python train.py --n_layer=16 --d_model=96 --n_head=3 --n_kv_head=1 --head_dim=32 --d_mlp=384 --vocab_size=1024 --activation="silu" --norm="rmsnorm" --norm_place="pre" --norm_eps=1e-05 --positions="rope" --rope_base=10000.0 --rope_fraction=1.0 --qk_norm=false --attn_scale=0.177 --bias="none" --tie_embeddings=false --parallel_block=false --init="trunc" --init_std_qkv=0.0904 --init_std_o=0.016 --init_std_up=0.0904 --init_std_down=0.00799 --optimizer="soap_variant" --lr=0.00788 --lr_mult_qkv=0.7 --beta1=0.95 --beta2=0.95 --lr_head=0.00768 --grad_clip=2.0 --warmup_steps=200 --schedule="wsd" --decay_fraction=1.0 --decay_shape="sqrt" --final_lr_fraction=0.1 --batch_tokens=16384 --seq_len=512 --doc_mask=false --train_tokens=102400000 --steps=6250 --dataset="wikipedia_en"
Each number is 500 + 25 x the weight over its row's rms, rounded and kept within 0 to 999. Layers, rows and columns count from 0. Numbers have three digits each. The size before them is the row's rms in percent of the matrix's.

# layer 11 attention value, 32x96, rms 0.155, rows 0-31, columns 48-95
104:484468533506540508505461470497493512532485513484520489513470503523541510518530489504466482471528487511480471536468506474453490503532479485491505
099:567489484519526486484472544506499518521491509511519508527524512495527562503467505510519557470460465493524480503512510499539512504531531473471515
101:477536517527498507446487477502475469525487494466513522493489523510513508504499491492542526512506495453507460482468507542541474469440506515552535
097:492479560468458455474495498519501477513477501526550511544558500471444520499504492497495485470459505527469539489457512503507510489507501478488519
090:496523471518547490494499461477471477502487513493493453474510502495497473511477502469502496523493505498567504490507468465525547519504486491502548
111:488504488530498505455490512512524485515526524490506490462451458497484544511502508485490490476480475498516464477495504514511546515529480515470472
100:506503469464508496504490497475494489474488475529529469461500490498496463447515539519479509481496530508500495457472486525538511476466524501467498
110:512486475481525493504489484513514471492518474496511510496510504487521462521506577507498515517523458540444520452492534466500528521484486512504556
101:476463502441458517456534464498495514489511516460474516445472480504473532522452534525521479488527525488490522523499505500546496535565534536525508
093:508441477506480515512499488518519522520488508512511503523515520485531508504492501489519524523472482483518499476530545512526553489457491523540481
100:490450497475503490493519507492522533491530451488494517491531537470489485498498552532470463494554494567510512507504512531490495492481504512508470
108:506558544530499488501488473520516506479490499460501495511473553492477461491524516504430493446477509468544539492466487485488461496481503522487505
092:441511498471537562490518514498492505452521452529499490512524468502557501508506504493494521497512540514519555548481538502478503488501510479504490
100:478501422501495444498414491499490519471512450526487524526513505531508503506537501527507513510446493507525520513529504525525484477472501494523476
094:473488506465477531499478512500489479492488470479509497528526534526553479528493446523534487512508454466491480518452518528456499464517492534474481
088:516501497491515469547533523491501514448505508501504473479497542505524501504505504491532488543517507520481544469501460542490503500521471527528465
109:512448517536510515509465508461490516471492489462495496512496481501498509463517478489496508520539545480548550532499468490455488512533565517541518
102:466508516534532480490500549542454449502532501487495490527513533508499489474471526494547503474473542504495466495496487504493511507518538518475502
100:514499539518481515515487438487484495499507521507455491487514488537502500531538501543537513503517503478544459489524516512510523512492458488484519
094:500521507468511513527476523482523501508499495508463473447484511541499512481481522495497528456472513455527531521466538498495521488455476492522516
105:457481512486487491508496500495514541476504504460507493558497499490524507492472493483542510450518534447478467485539506479456453481465502464515512
097:480435490489527512495501496545506459483474485446504526486526480511486466470490488509504520491470499506528461469488488522475476530532447467509514
100:448546489530473567505498481504480518462489500499544505457467531477541498536505490489470480523489478521518486540473507482527531496510528504503509
101:487523472519522484523487514490494523485459504473531513576525454492411475502496521528515500523485485511495506481472505479481517494492501524518519
117:491469533476505478468504457495491482489448501516506468448517507476505535514535496444487501513496470486528472505519491464522484528497483519524470
101:526530497506515486515489515501505515476456505484480515477493559515499533512506504529485498565499556451478488497500504500524515450488438452500505
089:493482500508506512495505489513507541491514467478522536518516481461529450518483489512497484462505467513509482504502512458500486480527489474505489
095:490497509521463523504532518502512525523517509488582529495494481518511522520517565493511536502458474542493481510524489492452472518482462509543487
099:529486512517497492504517447516462466493527519464496537496466523507463540552509504496502487516501481517491473515490551528457473523495481473451471
101:505508509492512511469469519480503527495459473488490524491479531478460467504543506505534535498513487465454483504506491427445537482518482531518516
103:469472465482529505540518495526470524526472487512481521438552510524485532487513464485531519467469496475535556469488554502481502488485520510469530
094:495461528534499427530487511493526471519462519472486496456506498515511537505480475488462541448545496569498461538518484518537482491514473498494518